{
  "num_hidden_layers": 9,
  "hidden_size": 256,
  "num_attention_heads": 8,
  "num_key_value_heads": 8,
  "head_dim": 64,
  "intermediate_size": 1024,
  "vocab_size": 2048,
  "hidden_act": "gelu",
  "norm": "layernorm",
  "norm_place": "pre",
  "norm_eps": 1e-05,
  "positions": "rope",
  "rope_theta": 1020.0,
  "rope_fraction": 0.5,
  "qk_norm": true,
  "attn_scale": 0.125,
  "bias": "none",
  "tie_word_embeddings": "early",
  "parallel_block": false,
  "extras": ["attention sinks", "value embeddings", "hashed n-gram embeddings", "weighted sums over earlier layers", "capped logits"],
  "init": "normal",
  "init_std_qkv": 0.0383,
  "init_std_o": 0.0,
  "init_std_up": 0.0383,
  "init_std_down": 0.0,
  "optimizer": "adamw",
  "learning_rate": 0.00203,
  "beta1": 0.9,
  "beta2": 0.99,
  "weight_decay": 0.14,
  "lr_head": 0.0179,
  "max_grad_norm": 0.5,
  "warmup_steps": 583,
  "schedule": "wsd",
  "decay_fraction": 0.739,
  "decay_shape": "linear",
  "final_lr_fraction": 0.0,
  "batch_tokens": [32768, 65536, 98304],
  "max_seq_len": 1024,
  "doc_mask": true,
  "train_tokens": 462900000,
  "max_steps": 7130,
  "dataset": "wikipedia_en"
}
Each number is 500 + 25 x the weight over its row's rms, rounded and kept within 0 to 999. Layers, rows and columns count from 0. Numbers have three digits each. The size before them is the row's rms in percent of the matrix's.

# layer 4 MLP down (transposed), 1024x256, rms 0.0989, rows 358-563, columns 0-31
112:516495496498494493508466482501501471449527519470513470529500505479499505493490521488469447502519
095:441494520487497509528533465436533502484536490496494519553520504489527487512500477538495506508465
100:544503526520434452465487505506547503503494511574507460512517469539520511496470485506502492470524
101:549489516477522461482485475504478501494498526446572506526507506478500521490560523480540540496494
104:529506483505463504555500449534488471510509482500516461484492521508551468529479492525493481474532
113:572509500521535509480476523503505484542453526505445492504533492510506501489484513499536469487543
095:503473488460485474540513486540485533488481485521500523484500552491520485468525514502521495503551
103:471518512509505497528528474526495461492449517492539463511503515475516494531485498529499522533471
105:502502472527484534499492501480477478473553524516465512506474498537471497522489489525508494468485
096:462486508501460507483476501502460507493559524490477472506492500465503506535473491515505454469541
105:517564489525497514545479522556498515544535508531470502512496463507484547502484472505521475485516
100:524477520480507529534518484550505498475467539537456477523440523491528520518483469514482502531473
098:492541475498568508528531497482487506475447482524495520499493464484512553520482472477482515540502
105:540501499488476505488490475469518474528503486514490469527536491552530519562510481459547520467532
098:518484501518521506522475503506520501531516479483526474481492496502525513507500510521492546456466
111:513490505492488493496498517529533487538508511519491473524500527509522488517465501487475499515528
105:512523485468482498503528477520479493502535514487502521485505506457492480515504455487471525508509
092:515504487513472508504563516534473494523518490456508439489510483487508477464507518508456520511503
102:513435556498501511486503521479533520500471556473513520496517514516497494495512492519537514499480
100:498480505504485440496557439501484527538558533495501517477452494509500429500472512494523511488458
102:509502559510494547492533458535508484501522521511495470501521489480483524490487519510452456504512
103:477507490507524517482510509520522513466533468490516470502489525528492480495508506499487578511489
093:470522522478507512503479525495467471452519509557502483489495526491463501477524478510528508484442
097:515501502498521498471478485521465538498513530543495499503480501505514540511501488529522504493473
100:494530555517467516484517495542465500495497492523517456485555485508482520518521537528461528526502
099:503488504503529518483482495486469470498506495520506516484456449496512486488537496502492451489526
103:518506484529461518547504495482418493470491459463487494506506457534546565517426512487528511503480
097:466491488518536484469500511535456465455497484496503529487508502452523455504492479481543535522542
103:494553455525542517472503523483490454549519502467459506479466501473521500500543485501499493485514
107:466514509483508522501519459498473511513504559445491427508506539458522497490462503519480522548486
098:515490481462486483500481491461539487478487481491442483469519520522511514494528491522482526521519
099:478497481455499494506527500537491546511489530489519494465502499484506532488512525496501505485478
098:481486473517544503495504479520501496491546510504526481476497489493453525461516513461537469525480
099:477540505525501455491468518487521533484536537479477478450482504541486503531507564482520472495504
105:519536491499519481500513518477509503500510505455513486450534515500472485469493538514469514462453
095:495510521462474486525554420472517468483455485525529511545494505510490483505521446511453495504519
110:515540515501511504501448526491434552490479524510456555489449515463535510501491467538479542495489
099:503488508535482530501488472498548507532473526471472463521481540474542486517482474511536504472485
106:512505480533547465533498472531503527548525496482485485487469490525538516512520510468489458478476
095:494508493479505534542465519492512468535467494521465499526498536488501476441527499532456524503476
098:520525521539563487489507497528526544462502512477503459560478517544482525500469520483487505509497
100:465511475514502504515526495542450478542491536495505454511485482486503549503571492521539493491471
105:515522506501518498548504483519511448523464544494517474482499464474491494466528485509469469508534
097:488450489522493541471498495497463477505495554498502463499513499519544484453503505511529543496472
098:483488524556492599455549522484538487532491530527488503536513501513512507486530466515511481484488
099:456502472491493554486485472466550492498508521532480495458468466518458503496507464521498450544477
103:499439469434523495501514508548543476516479521492530491503490490530503515453485496478447483514479
104:508561494486491507474480528512469494463506501489507519459479516449444518505513494517529503501544
102:511529536514497487522492499485494506521529475475496510500507487526488520504482494532476464483499
102:516479484502525496527516470493437498513505543532508519545517475498541495481482474521506534527475
102:510487491554553504489506502487539544479514497510538498494464500489497504504503486512528508493493
092:485484514436501530521551486513559489477519503472512443527456510482510502487532535446495502514453
107:491542510545470506506482469501469487471493454523496473455457489510518492504522496505500489468499
104:537511513531491483508464534523481516508503497528495517551537457493508484473480500475502469489473
108:508520508505459521494491460513555531498477451553520499445500512472495485475524457496469522481488
097:502498508539501515450505526475511528497519502519479513487507484549492487514482488493495466483480
103:490479514481483497527516484506479503494509505510537534507491483458557477523481564475497504517506
100:517543505456536531524499505487482542486505533455479516510505492531510488473506529507479526493495
101:540504521482473539488526501473529508521507504526497507493511516489540517393521532503418507489535
107:480521487496489533517534518484502497482531501499507470501472458510494456502531497474452525500480
099:481484451546519495501489518498486492490494503464522520483520501495518518477535519507492508531518
096:509518478506538465510494523552472475507469543466504532528503494488522535494494521484503515477525
094:500546508487482499470527500494477539482515478465449476471538518499442493501437499467488496474504
090:531485500496489484533530519509521480517568502524481510506517506466487490525528530505540566494472
104:475529490455492519511513441550504511481501513513512536480538501516488503502537472479508492531502
096:527498493485514511525476499520540525495530479472479462501506450505518520463479493494454580488460
102:465487449527479502503458530493524478498494495512463497486508448500520478521453507466509508515454
106:526550482505479491515501493522536498509515513543480474425509552502519491526480496487491474487513
096:483495527504454483483506459514486475519542513507469494545501521499463493521520474512470493504447
098:518548536490507490504523502530473496508502534561513451468482434490502531506554516479522518497486
094:543517544505520520533487489514508488464487564458531517485466482508502479460510517470502510471494
104:481494456496504526510501483492487507491498481505497471495501507461502482553503511508482501491517
098:490529528522539514537564486528464487475499514499532410469512509495488464463519550529491487510455
093:435475509486501517491491461488492488497442519501528518561458502493481457530485465486502504486443
091:472450481474490509507521504489518489517521496486502552516533488445505498511469521511499474501545
092:524489488538458547520543479484506459529492499520520527510528534501482536511491497488500529511487
095:478479513488525465524505531495513486504529489500523493498525512490493488451506491466448561490471
102:506505505495508506505458509485481477507481509489541510470499501480520460491515491484500532473460
114:502500501491511547520509500519479455476517485536515465481508466509532549427509491514496517527425
103:519512503462490480558498469480457526516514521508477483507533505504485515507481513506513495455474
094:500478508475523529523485517494474529498518469466537510472505468484487513514515558489492477485493
092:505539529521490480511505498460505485504518537476498472494516541515508501517503543532474515478530
096:495491528506517519503499499499497487452473525463476504500460476460488494520465512473500486440492
097:547494489519507492509496472489508510534506559499482523543456481459521433482516479484516506508464
105:529544504509474459549472464492491512499488468518489459531515482583491486499490526498500468498510
105:527486490518519466503513460496537496509503488463498490550478451518530515512529516485463511468524
095:498428529492446478489523528478534457494458504469505501518519478535546484487516498504505525513492
097:462547509477520505487504501525492515534501470535476492488495488497497488482510521538516485444462
099:485483486531475507473478489513526507528515513451470499505555505512458483515507497537459481520499
095:490458473507480509496506465528510491461484481484565537535525471476497532518528500504479518487470
101:497492477484506467538505421549425515493506504467553517513500517473498523547516478494498451498502
098:498513497522510511501484493521493533487536494543477552500486480503501506514498513486506495509469
112:509515495438495461523453519491507477499518524501476472480520511524527502496511489507492475513481
100:480482488470527501508483479506498469535490538514502472509506518439520476481502460493529520524484
102:492502496490540500509522492522517453549535538492499492552484468490473495514506466488534464527488
098:504491518507456476518538499482496486490514517483518536494500455504498533521506507507504519448492
105:536568497459477492506515517488467548507534505551488550484485505541527505454503518538526492517471
102:467456489521481511495491513485484531510456498429516494490461480520498482493532500499489523482503
092:516515487515494505502472506478466492499474512489462538464523488463453491521514445525527548509483
104:494477529482525485512511500485498481538489513499500458457529491450511474481490514483507517476501
092:545499526529495479505497499510431503493518539512500484549510510517477467541553523524484479554476
114:470452500553513496526536505523472492491515467517520497472480481541485512534485548514484511527495
091:490477540532531523503518534476491521505518473501465431462522500467529527471527566525501517491494
098:497507520509532530500540471515506517526515495496451506517462491469497539503525406495472527514488
104:518531518495468512509500493514512501484508551541464489512479482465474516494462514516509507516553
105:497454539512532485495493503456516509545483535562495502461485514498476523473483494492495472471465
100:555502447540472512540473498501493531495558464464527475519521500510530514468551486507462475518509
096:511479502512530510519493446497480510495498441526528503469498500493526534461543474521515517487522
107:499457538438514510506513507473518486508496495525490463525524477496536478515523515477520496443479
105:465490486570500542498454443501479469477479492477466523465543475473505487505481546515544553482498
100:499496489524483518502476469506451480540507537465516521474544480534487530551491520458466509462443
091:459453532549452536496531498516495493540472526518498513501513538505479493530506535505492494480500
106:465456511478481506448527521491504467503519502480522518511527512500521492478516521512478482503484
092:505476478469523517489489479500498509459511473509475483484462544479547512442468512452494510486498
102:472514493460510498470504542507467511497526488498531498494477493479506517498517497487497454527470
102:456496511525500549522501452488412501490514466490441523468494479469457508512500500504533517471517
102:528502485518527464487469463534487490520479517492481501461492492481502521523503490524524497483511
098:525490530517525502532520504497546500544488484512492499564496490511530513556499510522472499446481
099:469506505518468487519528458502488500514481483509482489471507476505469497490508544527510477487484
093:483519500462526477514528499507505489537476497499531522491514504465493463511524517461515515457456
102:489478502516538509523535489508490487482488501527478478508527482514507504522521529505444491487472
100:495536498572540545508529449520493487506523473513457498482437486475475534512472504512458475515532
094:477507475577490506526488470583451525471535527541512483521490491440496504519492564482492480524541
096:450536510470438468501464509502513472525540481427475496483499534476507461532507486474505500515528
105:486494484551489446492450514489506480478529522489526486497483469507488501516516521482514483524526
103:552529454496512532520479454516492524460531540497530519481490500502513503509519475507516466534503
111:538476493477471534509507485491482477486542504541474525472503480480534476490462514544509487512496
097:493535475472522496486486491510532483482508506536519493478462511480453505465494526485494506499488
097:503521482524498493482476503498475493520551540519485510484515452505488511515531488505522511524457
104:486522493512490500497497477493493477495463556489456514494482479527527539509446463474498516510511
100:469489508464530513519503474522459457549487512528508551515425499495514503555510491503529520521469
101:494573507501526503525506488498460482465478495511512488482506500499531523487494512503463473513536
103:514492518507510501495519540460535458492469487511519435500500503503504469558460489494508515523528
102:478533524498501501520498464529485472529517519507569435519495470501507508513495502505491446523532
085:462501549489487502537533481510479500516494494444523486485530504491500476493475602490473498499478
099:538495520492492482475468480528487507483517474497517507497461490511498518496558506501497487506506
102:546516488549473501454461485501509511460498501473457513462497524530475503523515508491500459526521
103:517495566509541539512515506540537513525488512504544482480506479518524477466530474478482484493499
106:506521479517524543483509480482508534480490482506518503529498463518441474501485505511495513495534
087:470500507490492497531495515455508514494495506488455480426475522500519496495493574530502512463498
090:469533489516505432513471506486489518498519490493473528487461497490523500503448495498451509528484
101:507496497514456518468508471521508489499524518481505506488442470525512502492530503462526494470455
097:546473504533526502519542505477492513515563525491499511475482475502490489493473515514490486534487
105:451510506479502493468477485526489522518528509467511516522474519478522519518457462502502495549501
098:479538468491497477482525475508478494508515495484443510522547480488511491521520497528497505518479
099:503493486518454513514488541492506522489528502479522487495507503488491490501526535521468524507533
095:471479479506497481529486509516503503477503506483525482520475495499542500480496532495457457461526
096:475496539525555490505508535483478500515511480501505500510461493455500537533558539441535450484463
099:523509526508495500493513498513499511498508515512524478508518478528507506531491485488475510524479
103:566512492492526472504478489551455541459497468465498468527497511489495475529507484515499458482500
098:538562501499504511523481475506476506456502507483518505502510547505496506480501527471534501522487
094:510521526508483530526477513523523478489529500494535440507477481528441484496524490493481545480466
117:493492530512461487513444499486521451535478478505472475482516482484516540483507514529544502483524
097:467519497561482497532488513499471547489480571483504494479491513501513532469500509489489481525547
108:470486492491473547527519511502492537536510563507494529488529509486471493467496455478497521543506
103:493428466494549495524529465513509466492545497500465508457536522464491476493475501468498501518517
089:468502490546502521523525533504518517490486476501488500494531482508469448502520531488467481535455
112:479509510477532501490465503538489465475525512504483453517483493502451458515502516513511454509496
097:511473501524523547507496532499478454502525512459512491472505479485512504442510481487525482488480
089:535492506530562557523489484541474493449429502492552536478504489482505491546503492492464509473489
092:513512509478510477465478504517531501505469514472481464494494507537467468520496466466529477526518
104:494549482491509535531518486508538517515518509521528510515500487543506531497496535451469489470498
100:533505480498526461487537512455493485510472469495533498501512493461460491521492476511504491462495
089:513511497493467516508535519541489510533507488526506504470495501519510478494492505486475472518520
086:490526495511518503555502514496512525494493477547446490519479471499530475554506543487444523477508
099:455507480516474515523513528513498519476505514498481535465484490522481505509476499527479497469521
100:538501484513454525480523475508513510499516475492478549461464495533482485467455501464486506489481
096:499494511484500500467502500516556441498516539474508511506486503491527492521534501508500490508530
094:478536498497473531502542512474528479494516502515500512510501447475514479475485532485515505472512
103:503508489541498478474529508484465494512499474470487473522512492503488498504468463451526498502488
100:520473481519475485500433502479475495520512498471488482488503525521563481455480516477531474494521
095:444483513486478486520459468535481468500496473540504462453516501530522502549517493512502497458487
096:510522448528515507479541529486514472495512513540511504531467457488532480477517500510465486501497
094:447514493515499497504516543471482471520483516481509498506515473493502530475458485494509487492480
097:529496489515493505523489486543510479495464479511470489529496500464540537473539481503503522490512
097:520497517536499502497537500476482474481508522487496537492499484491485488492500498496497479511485
095:495522468489519495499519523499505506513503561496483504477501495502524499466522493481514488522503
102:499502461513482504482518447518504506523502485491517491547495504522526497459553492494521487510482
105:497482486583502498475506553523488459503553501510523498520504492468507493505490515471506505514496
099:540525502486499521484478484490532485510499540501507508485500490540508504503485501507490517491478
096:524496506473489486512469516473508478502496510518521467496532538493542509519497516530526518503497
098:465475478425459485518527463509463490450461492498499459519538510498517541499515480516511483510460
104:484494526479515485485465516490437483519492531504435509495481551488487458495540501484485514527503
104:484483486510518515517533490512510518480537514500575548465498502474525501457544478462552496500523
101:529488491513507509507432519480488542489514454509516459493497517505539495537473510494516483486512
098:470504489484497484542512531535513491520486546476488481537482515524521519539513554478524490512449
108:479507503545496517488540475517514499498500496493511478490512465520525487531493514493464497533523
101:457499530488513491503462469499470502512487453526498509483496523514505494466494526484535489463487
084:458507485498494500512492477501503517560545511553519488503512474482499503486487459482518468505446
111:516490493469493480507509501500484521533528526484467476531545510489560522557506481478485509503480
111:494469515517492481492501497487471479534499508500452456541483518463492538529474445514441477530456
092:523529457481513461511496503524531524494488506496469505479492490508500504477442463545485499535510
090:440520500538478502495513546493497556553527536472437479482505487533516562507519532498516499477502
103:501562535534491479483504458502543505481451531465544516527463481512482451555456485507499483501521
103:469501518502528503484508475488509494538466467565478501509518516520523492512462461547479487539530
099:503508502468501494527540537482527517505518508469516501473481507486520468460484492476483530479544
104:521498519533467519515538487461495505471505506462500469494496454455470511532490538477505461500491
093:519513521505502537505451509498461439478439520522529552533501481458541494491471508520500507472509
096:465486508515510489501541539523482508523527546472501458480557467451519481500448514479470491473482
099:517457512534479500486500477488485461510466518534480500475541523500532467496476472471510443491500
106:467504461505466489494508469529474551480500503515501534449520477504464484522494511494480449534521
100:463541495493525485474541510488517480524534474489541516492480476470443469493455500522504543517521
105:470475525499486483469492511517486537507459562513525508484533465474527505491555503557509496457446
091:497452469530524513482519480469516472512510520487436455522498484445493549516542518499499502486521
094:527489501515538487462482523520462492483543505481527467465457458515472534507519478475477520468491
098:522551525449492516529494478515532469477462507492491532506498499491507429530477483485505509516528
# layer 4 MLP up, 1024x256, rms 0.0996, rows 359-563, columns 0-31
099:530478494522520488456490513535542489525476515524489496512506514519504505523536547516553435536494
098:495496516478494487519510458484497492530489492538529480536486536524526513524514505509514504494555
097:494522459535474464484515482421496552548452509485500499510528528479493463499464519520516488527514
101:501517511476491472513543498516474467522467519504504488505526491517484450515552511492528507491486
102:490497522499464470523489490469498490522493492507494498471528478550521486470488514495508474450486
101:467513481520480490455491521473514442525469474553527520526478514517499497502493475530508490502504
096:499545451489498506523495483506452484483477522530511531467485522476478526488463516519537479520515
099:549521535462522520506560511459461498532435475466555507585499489521487488499515501478497492473502
099:493543513492493468481479470516493481510495504533528450509427463516500548520485490463466472523497
102:491552500510510493502482514508531493498502479513543506505487497529479517519469509503531487526480
096:560531458500475514522510467539522473524468491500499497491486496538502482513489482499519523495473
103:505498453512500454521470504507479476536472460496507485499503511496485545529510467483453519480455
104:518478473489490486512506490502463455501526475520527475539464489505471482465493488503520450465460
101:520513471478473500500499488510471470499478518511439463490522533515490565482456520463496524545446
110:498520525457496496484503475514496488543480485518525537510479488470494492463482516525559458526482
097:514508523496523498466482498497461526491510482490512459509497508505497466497531526505546455505464
101:504503495478478497527495485476504495531519469488578490494498519529487481472512502511466530498499
102:501469495506488490503487480515516580504510496504494491498482516500481489481500507511500480482514
109:456501484520512488463467452481507494525529490468508504540526500476487503449547467514485522489474
108:522520493489493521491546446500486488502478497509500498544517522509474504516520490521528489501529
102:508507523486517509469505498518519472487460468484518538487525514524468519523529455537484486506489
098:553493462496503549530462514494510490500488533508511511501494487482526503444516516458500506531463
096:453483532486470528547482501502525513535489493545479486552502496481471486550479436572479523532513
104:477547501521462514477544461483525524480489483528515505528470474464467485498495471534504493484483
102:476531503463502507475474484504519506539508468519537510500458510535506474496522497481499464505539
100:478510481475489515496510521465510473515472454523507515501489505512519516567465502499537513545482
098:527518477495531466466534471528489488496504496505528501518520483480462476509453481480491531464455
096:523497492524487472441458487449497474508481494493497505579490505535504492559502474532478457473511
102:458537494513512510493495481467459445552471497534506518508517466509512498516477466489487471481486
096:512487473491477497527511506500479480498479506545509525512477499530470503504466494494540486553519
103:519519481498456502504470506470494505478465477517505566522475497537430523522530489503488494542505
099:536553487464517514492501548511489507488456496481505480499470519567438480539487499497521501535512
106:511522468480491496494479525480505519509498525519484511509504515518469497539535540475520502458501
106:504496502476468495490486516493489507523486521475507513497496491498512505513463520473528483499492
095:517511503517484463503484494525499511523508509476481480519476514505493541488534491510552520522522
101:476480510504483479444443476499480495507474506481458504547506508539508471505466512513524496456484
100:501476454503506525533467509476511474516462493524519502507516532512503513464491480499513518502483
099:494484488507509515457484470494486475515462523533507472505513498482529490500502519541477481488464
098:458537496483494498469498509476496524513500526535517475496505489435529517501501496499501504448505
087:476496481473447478522483498507515464484492446527511531448480479491482477481474515543492501504472
108:510510487448493465495501515494449502529521503522507508501494489516477544527524493479572518465522
104:495502483495468465519522506511508456522497432527494551489510493530463514501542474500502462490528
107:477466489499477489461532520484442444501521492532547513512518477534496510468533512522512505485499
102:472496500491472453491499495516519454525461509541526521547535487519492493487552473512498458485516
094:529470522523460484502485458502486491502471504481530483532507487465523539494524512502460470490518
098:455481451516469473519481486479518451503502539533472493515452490504470502478491468537511517514468
103:479510448517502455507505483456514473528465504514503536483495511546493492529536478526497487503521
094:492528483524464501492464493483516528528463453492502521516475485566459516491520503481494494515510
095:486538515482504530479505524502505468512484490513505548509494484489481516514515469440505467485466
097:505467471488495522488486548512507497503518506519503538506483575525472488516482511503514420507522
099:480508494482497485511498527484491500473513462462513476523506489455533535506505515504515521511523
102:472485468472518511502477489479536509509536489535466511488482525500477505552507518507531478490434
102:517522530522465501482514459440486495520487574506537513514456530529473482477471517515527499503467
105:516508497463517499502509470471518463520462491492523513492499512513466482533524484521521476483527
097:510505487506528540494498525462560481510520491527506481487477477501501525514503479493475476526526
104:472531504496505499503538527488500493488498479504502475513543534507494494513497459549517523480510
099:453508494487427482488488450478500482520491477542502495519501470513493523536475516514547514476467
101:491450464501496549498526551509567501512476443494477584544498452525520483514510498518509492478499
105:525496472520495501492511497497513466562525473556532521484490480470447494535524489503519537489467
098:502475449520502517471508513545509467525490440525513560519541520499538543550516508499491482469502
099:554496514495469507508488491514476502512513500512530533512475507492556567535468485487486496520466
095:500520444490473501487511512478533479533511506479462518460471493554491510501452536527555465535489
098:493511502487473478495505498487508488524526528525498533512546501564456521543531536504507479523485
102:490485509511410506467509502511476514549486525468530503487508501541505502539535483505545472534499
097:513480493439511545523536494518500451493499500495502530526492510494467525480459485483502509504500
100:506509446533501513479450549484488475515502473479486519469525522514462484493487477493506471569490
097:546506482498515485502503542484518454537489511498492505445481511531490509538484497441547486534505
097:495456495474439505497471483524486471524509470528472452477448487518485483485459467495517473496517
108:489502518478475535514466486498519564512469445528484483508491489521509546491513471546480515488515
099:521518501479532481463485499496503513527520476512502489520497549513473524494474498518494510482496
106:482493450494470510475458494530500504516473483500504527498491505492500524475470467480541472518487
098:514496478479513530524513501456469486531491477549528533491490520479510483524456511539519505541537
098:531494505468508455517471479493511455515485456498495506494494498490509514502484463479528443501520
098:457477507472505489521520499508547446496493491496485513536498489472468504527493487498514491471499
098:494485476522484527483494526495524474511494541524518494567470478490481517484526505475491504519483
102:512459480517479494475501471468485554536483512493514507520479517524516569500535460491478507538498
094:525522502487499511500536535465488501519526486492494459531498529506478520486467503556527480503475
102:507504482479480518521510456513508516536495541485486467538508505516478529498509518512495474533489
096:497526499517502488462503500490480540488521501513507519543527545476493509483542474582532470494542
105:491511500489512518520476485495515519507475511521526497512510499474487491518449487464479503518477
099:507517453491504517496465479492484466538497529485484525528521490489517536460510489535521473554445
098:466536521497477495532465483520473507523485528525501543501434501519499491495564481441490466543471
098:487485512455471496473483498546490480492495440501481514484512475515471493521532515495509504486523
100:489509470493503501507507473520500492519479509490515510508496499494489501489522512459509540482528
109:486490523484537495478533475468488514497488520525511525540518516511486503520506498514505477515475
098:496520483472525506484523506525490509498508490472501526488548490508501513459492485513481517491494
097:488502445510490533545500465510480518562506477528492496547473534488532506482532517487508518496494
097:550513501502532516497505475409501453504465494509442517501476541489470474500532501538499519541503
100:525504493494487530485484513491527494492485497565533528513505496507472503477512463539480494513488
103:541562470464494484517483510525467506465545495506524554486472565510492522554508469486518501524483
093:511530480511513529505531531460517528520491509508506494551545536509490524481493547491497522479481
101:448518468522476469487478505508474507508456475526515525491481488528493492541461494512480496481494
094:495474454543491482503517511473455519548472520492491465570495514519492528509508475486502525517484
096:446499465444450492479534458507485507486484502554472477543470490478468500484503464508496499532528
097:517528519485496498470458521491508487512496528464491509474480478475474547495495509507504473514501
097:483510481515474480462527490486488555547456505498514526552514516539482513511515508481491458488486
106:535478560529510491527501529473525498508455466506502503495487474517500491493494472494507471486477
093:461522485490455457485518495478509492467537467482469489474512493509452513513473530538535509482528
106:549544482469513437458500532510510550518504518487485554520474451468475491531481508498555536494490
092:475524478464513495505484492481540518496488476489509497468463512499509530481485499472470499477511
105:498508439535502523508481513486489466521470502506513503497510547497473504491533510532477475507516
101:464511449499499514474533471478490529550523479495465496508462468517449514498493514518539459485496
102:475543519489497493569507484477485489530487481542472520562482495515485511527544498525515501490482
099:487503478489507478501486521537485496494532500539468497552449487502470509491511497513520460525449
103:468447485496469487496545525494464550515446535513543493481488525517513492445504480438527524513513
102:514521508519542516477498506499461494501498537512489534557477522515458517496457517496496486514517
099:524526460511440478501512453490523467474504496531537479493494469495484536530557485499529486502505
102:502513468483473496497493454518512509535507512465505503506520524517488520471490475527542479498473
100:527519453485464502478487427531469509476508470467488487528530506517496503488497521505532523500465
101:483516555518493484510524498479529482500476506488509507512473472491446512567494459485508504485490
104:485515488477491480502490498498538515555449485492518510493507470532438477500451515461540500490522
103:543504464505489480482509516501494464478524540510546531530516533499510531503500473540497526455528
097:498518499456484510479491489483504467493478507494519526499479496531520531496494532474515488496529
101:504507491446515496457532519488492512504459496491542462513495554518509500541484494500523506484506
100:506470450522475476505504507504539478515521490534499495531478555476494511473503473516547511490444
100:533520472488513471485479539507526482549467503507525542543478502491494525534483498506469521469489
097:485532544476489505495472528481524461516482531486501482528486493521464503519510480545493502522498
098:493495532494507500444542527525490493517472485474523501519453489496466485485474527460507504499531
097:503467442495504499503485475488489481502505492497503505463515537465439488531504492525529487473447
102:526549485469502508511482496488524461489477509524514505496452513466469467524531432501495464485524
098:508519471449495492467515506527497513536470502482494480524473503502503479519475509498550504486500
098:508504479480490492483499530472515460537445444516492550489497514471529479507494533513503486488495
091:503492473483469520515580494482488508509529528572520475550566482514495507505524513544525471491487
103:462522489451495467506510492509521506482515463480482494493528507503453521487543526476512473513512
103:549520476462501486467506454459492498546452567495542484496492506469513553484475486478502485531460
100:482483511541506501502477523525502535500448508496480476574482514515520494514518523538476479487516
095:502508529461475511494487478503522471517478464553510492510467505485508469483492512480493486475451
100:499496455510484534504501485496450488551479499485518515523540469526519514541492502464549503523512
105:503510541487516521470532533489470473484495515472502518511464470538521526486501487499507533499451
104:457439449471472482512491505489509458497461487464473507494512525525480529475478512497507522542514
101:468534504522512494503508499453531475481448525518488492480513551500528535468488471494502497523532
100:497486508482498534503487465504437470540477519552503516506494524497458454468520463559500497534488
105:501493422489462470534433507516482524508476473495522499533485499516473531456456459568500504566549
090:479489522512472494527496516480516519472479500490473519508524480504523470486486494466559470499498
098:474533496443448509491486506508509468501456487525520506513438474482510466519540491529487477506536
097:477498539482500529462462534524481491503520490517500474537512482528460564506471492468532463491521
098:500518497502485526526526551472542478536510502522518512535480494481542524520516504483490497491493
105:507541507476537491437474515528518494530525499461508492515498562485477478487522513502517495488489
094:445519491527473516502504492504519545500506544505486532479517494474536548490491516506526506512481
096:527515481495517502477513549465456487507474498539496526477529445526513518496497485460518534536498
105:509439480497512516479510471522520495522479464482495508534493529458478528454483480523483504531475
100:498458482474475536470452497472515504528539468495506496480472503486454515502496520476522469538522
100:496555522483487505472488497528487508502525470498471483488475544488473485488482508522541487526453
100:530514492466508481490493541498476518491502481524523514515496475518493477449493429469494524496470
103:539531486480492566473512530471478471519478484470524539513547492551473483532520492491498474504494
096:477458478527470512500512495506518487509492501519495549509529489484502517504471488496490523531483
102:444483469522480514486455519500483494519480454520515495532448500492516538474527478537495506481480
096:538496497475473532507538458509483515505520504517491467529506521516489515502504474519515503515511
104:495530490510459522473508511480518546537474497483563523515467513480475490467503495487474505489473
103:494492491455487514509473506484495486520504499543519537476499541498455454525488540483541503498482
098:528547499485466526497531484498561464522512507497525505514498543489489534510522467515500460524494
103:505496462512480496535476517494489492541491495506515455498521537493516496515516503526486544506471
093:506456517484471494492460527543488527547444521485522533470541497522527536515528492480489460524482
103:451489493525460527526503493464532502534517483504504507513484471507504505509475500498482453538489
105:490511491499503486465454514481499490515530515486507531442475466516467499502502494479518503517488
099:511495433485516492480511501494475509491504485502505501505495486526503464524499493468555511494531
104:520535475471516455493510523467477463509460519515505500476473576529504506519465469509510501472488
099:483515502483501520499459486530497494515490559513501472516477544493511542471519480504499499510499
100:513521517524451491508507501468502472501512545477524543530484498538509503520502486488526498475481
087:509513472500489527492486538484461523509526476548560544497499515510507507506505530589493518508461
103:463524470491507538484507480470495512509547544486491499534508489513503466528498509483526511489530
097:511496502498466483481510495522499469505479513503525493485491457516503552496493530483572444510454
100:511489510527510453466533542472511471510479485494520527509486478512497491452519489506530487490546
094:488528480494545515464523542486555497559503524509475529492521510552530510489491513470504495460494
096:501450494492489497472498529517502475536467496479502540553537519469521480505521480505525499509492
103:499493486482488548466479487482501496512496458511515500503470538486492482496539471497512525508489
095:507454501470471515503538498502499484484512503536509499481466553513474513516515498501463522440518
099:505472487516432581529494501488550530497511491499492532533522500549538481495516510511480527526471
098:521515444494500532446538457546527467497476468470473482516445482467516513518493481522536500511545
098:542495526469510469509496522516481465504478497496476494504522516509529496458481533513514471492447
098:465525533484504462518483460510518519508493498493485511543502476493500516549511457502473454511493
101:484524487488500480477532463497531540492495467478497475512470526547490484493511490533524515542512
099:497538509522486481480490484500508498500469490505524489514477520487468503448487471516540459488494
103:479477473485478504488563501485514494509512468505524523483484498467474436526517529471501501498463
096:500513525444462496508495519483535516504496466497480567528480520497513472516522471489491478487478
101:463497489473465462487454489472551504500498498473503472484496469488496481540475477487502502509515
101:481522498535473504481504482487488512509472527543513507494503510471500520504510543471490508504489
104:470501483527498509474506480516521483501504509527520507499450522508479465481527504485515512533477
102:501519489502497529486507514508502500518447490491528537490503515503502526492557477474483484493492
097:520495495489512441499531530518483497525461514549550463541536468469484502468490529479459479465487
099:492533527502474515483452504478487488474489480527509495514468501467486525535500491505490491512487
098:543542485463486490465512521494495512493473501515509503491492531517515557522493486479457469501541
106:488520444458448507492483486469479511497546520521508490511549506520486502486518470492476521534521
099:495498478521460515480533526506465505517491467535517501547497520533461486536482546493491495452463
101:552516477489516483466521465419488494542521502528469505505519529517491523487496533506522503506440
106:495491496524463485490485474509468510548508440508498514532510539530473480501509487505518485492464
104:525521485490479485473497512515484501518468455526493541529496496509463462501492489518485522530496
092:476494528452481457467451518481477495537486451510547490521517501514514470489503504503550493515504
104:478510508491501504501456469488494459557502492567492559509506523481503525508484491517514470532521
112:495488501495472534489483511476475481498470516530494549530462501482475492557498468453488487526461
102:471508532431495492468503556499515475498491539465510548558503513517500534502501463509525439507509
092:497462508534482497502498536450486485519507513550524499476513511445483522473485486506551504506528
105:509512487481492476499482456527518453541474487516514486508507467501481534509456496476497470489527
096:478510461451514527478501488456519481496481506491484482475469498468459493513550471502472468532487
097:517487507507530492491494484527443520513489487537530511490486454512492483495481508491522467511506
103:537510516516457525491498461520512498497441508469520480537483515500519538497497459536505545492452
095:485555468482455479500521521499556501526474528498480503520519528508507542484502495504512478465509
101:533463438499478556474529473469509502486459524481496495511440507500470524485516523527518491474502
100:512458512544542486491507488472466500503531479506489455544472519459516502501537497537557487485493
102:463496507450484498486459512478482480536480484534538510536490505508452533537516485539472514486477
101:515505509530499527465453536497519513526536498500519467487504484512441471463518479488501534501483
101:532460485480451488533466469513511482537478504490492492468539498519474470479543478500532494534534
096:516510507465488481474486533493502515502453502545485559482474512510513488519479503485464530513470
100:492535459524512494516512523504512504514476529502517504491499476488479542501488468496513498556512
096:488516471477491516487510404482512480507484480554467497544494526471458489505498461455495520529486